config.yaml
num_hidden_layers: 9
hidden_size: 128
num_attention_heads: 4
num_key_value_heads: 1
head_dim: 32
intermediate_size: 512
vocab_size: 8192
hidden_act: "reglu"
norm: "layernorm"
norm_place: "pre"
norm_eps: 1e-05
positions: "rope"
rope_theta: 10000.0
rope_fraction: 1.0
qk_norm: false
attn_scale: 0.177
bias: "none"
tie_word_embeddings: false
parallel_block: true
init: "normal"
init_std_qkv: 0.0479
init_std_o: 0.0479
init_std_up: 0.0479
init_std_down: 0.0
optimizer: "adamw"
learning_rate: 0.00373
lr_mult_qkv: 0.5
beta1: 0.9
beta2: 0.95
lr_head: 0.00853
max_grad_norm: 0.5
warmup_steps: 407
schedule: "wsd"
decay_fraction: 0.823
decay_shape: "sqrt"
final_lr_fraction: 0.1
batch_tokens: 32768
max_seq_len: 256
doc_mask: true
z_loss: 0.0001
train_tokens: 158700000
max_steps: 4844
dataset: "wikipedia_en"
Each number is 500 + 50 x the weight over its row's rms, rounded and kept within 0 to 999. Layers, rows and columns count from 0. Numbers have three digits each. The size before them is the row's rms in percent of the matrix's.

# layer 3 MLP down, 128x512, rms 0.0773, rows 100-127, columns 0-63
102:547443530462506589507469547526484408528371422456438583461456452518600528453482598482486464533516406481524504552497524477508447535424429425556436484448549481469554505474477504508575526450405444
096:531469515496475501455495532483513538515500535502442415491551457514516518527468495421448514500535473566498481491539495574621529502534492592614651461605522548524524402556608447465536498589353453
099:563467561549512560559484517492537518420518437502529477409505515480484489348502453521554512559484473396515503439450535517415442659502422501528513544508475472511442475390532520479611455484537529
100:485509502536426481532500441493530544526543496531416595541460457494504516609581538521607522417594580517558487499506391513485488458456546562490579538453476483392447482600458448571469465516513497
099:396446486459489459483621534463469516504472532601510464484523588499478525487533531429409535543532524476383524381534479519400422516502564523448603424552523447492601447492464477519489542524499461
101:491494524455480484369445551539443566477470492494482507433481384413508494502511568460491573570462539439572549387526467364529458449411420429447479518507491644470569428563516411592483456540482565
100:517521493510436463457554488550612488527505489472485448495555481496561516504553540466474482379580429556520465497496524343574509496569477631498486459563588518482563506497478436522430422498460446
106:512490492438428465499553521549423482548546582470483515598627508528452498483521535528508488478531520498546479545564558520490425544499504538554509513454486459564496481629477484572468528527504588
099:564566465461478481550464550456514554456422485524531464467438578509465430611530559438446545527543462494479523551392401485443540500457602516591543518609463490521472545538477537489442492552592386
103:404503536549538422546536546493456524566453479483446514498514511497438493514492532503497466433445516540488540528506554470521415586561579526582580420410471447569486573589470520509490572512593394
096:412537490454562582513499451504523531550609519470448500452571544505506498587457577509503523534518490582486558509563559508543390407491554575522465536553536520550549590477569522523477484540485544
098:559552454489446524419490498490457455531546444465389536512455549464481508531487510521448457574504491491479527475543477499480487440405562529474514569554463458471562459528578501477555446606518451
104:575425552435467566516504472489531468502438493529534490539533512559528510589476467570489481553585512400453532505584526503499502489449495399580435434484372452473450548612537502514411564551448556
100:433535523542494479494472450517491598376519469465478457559510416473515487534483581473565436576489615558526495505526496464450480592470526490437481505425564442473483467595527546485562513486620529
099:523449571492577524457466479592401525493418551562473584572606466499479446452530487535559520536593471550558473506525447509551517417566584540598474424548476502445508438518564427449577594419538515
102:401516461516460440481507497513381583554530510351597378512490496492554529565561369472476383510534492483493519553555532529434521544487554493510509553565406512526469530443460529513550501440565481
103:516498514545526536477466521467494509459645517474559381472493488516492520472463468517508466459505464567577516438378475469501559502507493423479546583523450476525537548443648479438538508478528474
099:499517472640450447541473428547583504445595558539557433553478506584465467454500526530531511418481552591478456533527484518486547485561506475445434398508435538531448508406531554547580513409504508
094:557437484479448387525533613495511560506642455520476501514414504543436480427478430476497471550438382504552571488477513457462546481531489478513531492449478434517527504512434433383444485589542545
094:461431541620549532535483565515468573484503508528493521461555565418428560583550557547423592448532458430513469485489544512495519472502472627566450585559421466566468486526582587551416468522542546
107:507514480563473495511562422424504480484479466516539530428483515501559443508478522573564440446426637508562475523481521525386463514495479563535583448419441485537405437501534544531479507511489562
104:363410510419545460475433474509524450489432552448487489493439466493486438565580549460515555528454521471459454429521423479391410541457497500629488488453543514484548425504428621429463485490509468
105:318523536514509467474542541512494436481538538535435447543499464532392503563502447457448549514448527466441551592565517501543517517463457473539513498419495488526483506514454491531511471553499485
100:509487484486487584567605502512527491547524489488537497532506436503509496514468492521434497389533538586506489537454541477500518372533545504467513533456589448481531468425453449475541456420560512
127:566526587474490524459492558439521461556500455487529505376501572422550502557402493443483573463424500517485517428481500525492473434473513433469410480448501496511506571547502505403484409544549557
097:484535532456503498497461520475497406587499416484486512476413395504553465491497435526549474465496436482441550575429434515557505504538550558485429416488522583486460509519585564515466555582505491
092:493499537582533603509540502454550495527467505444527487501482508460458598503507472596463559491537497495508500492585506519569430492520435502389536613439487498591538574472491435400471455453419489
097:479479495515492470454554472474504500499477579541499605486534516588555548441424479523574423484519579540534525533509497475467543555459542386539477540497513511495475512483479509520561518474463494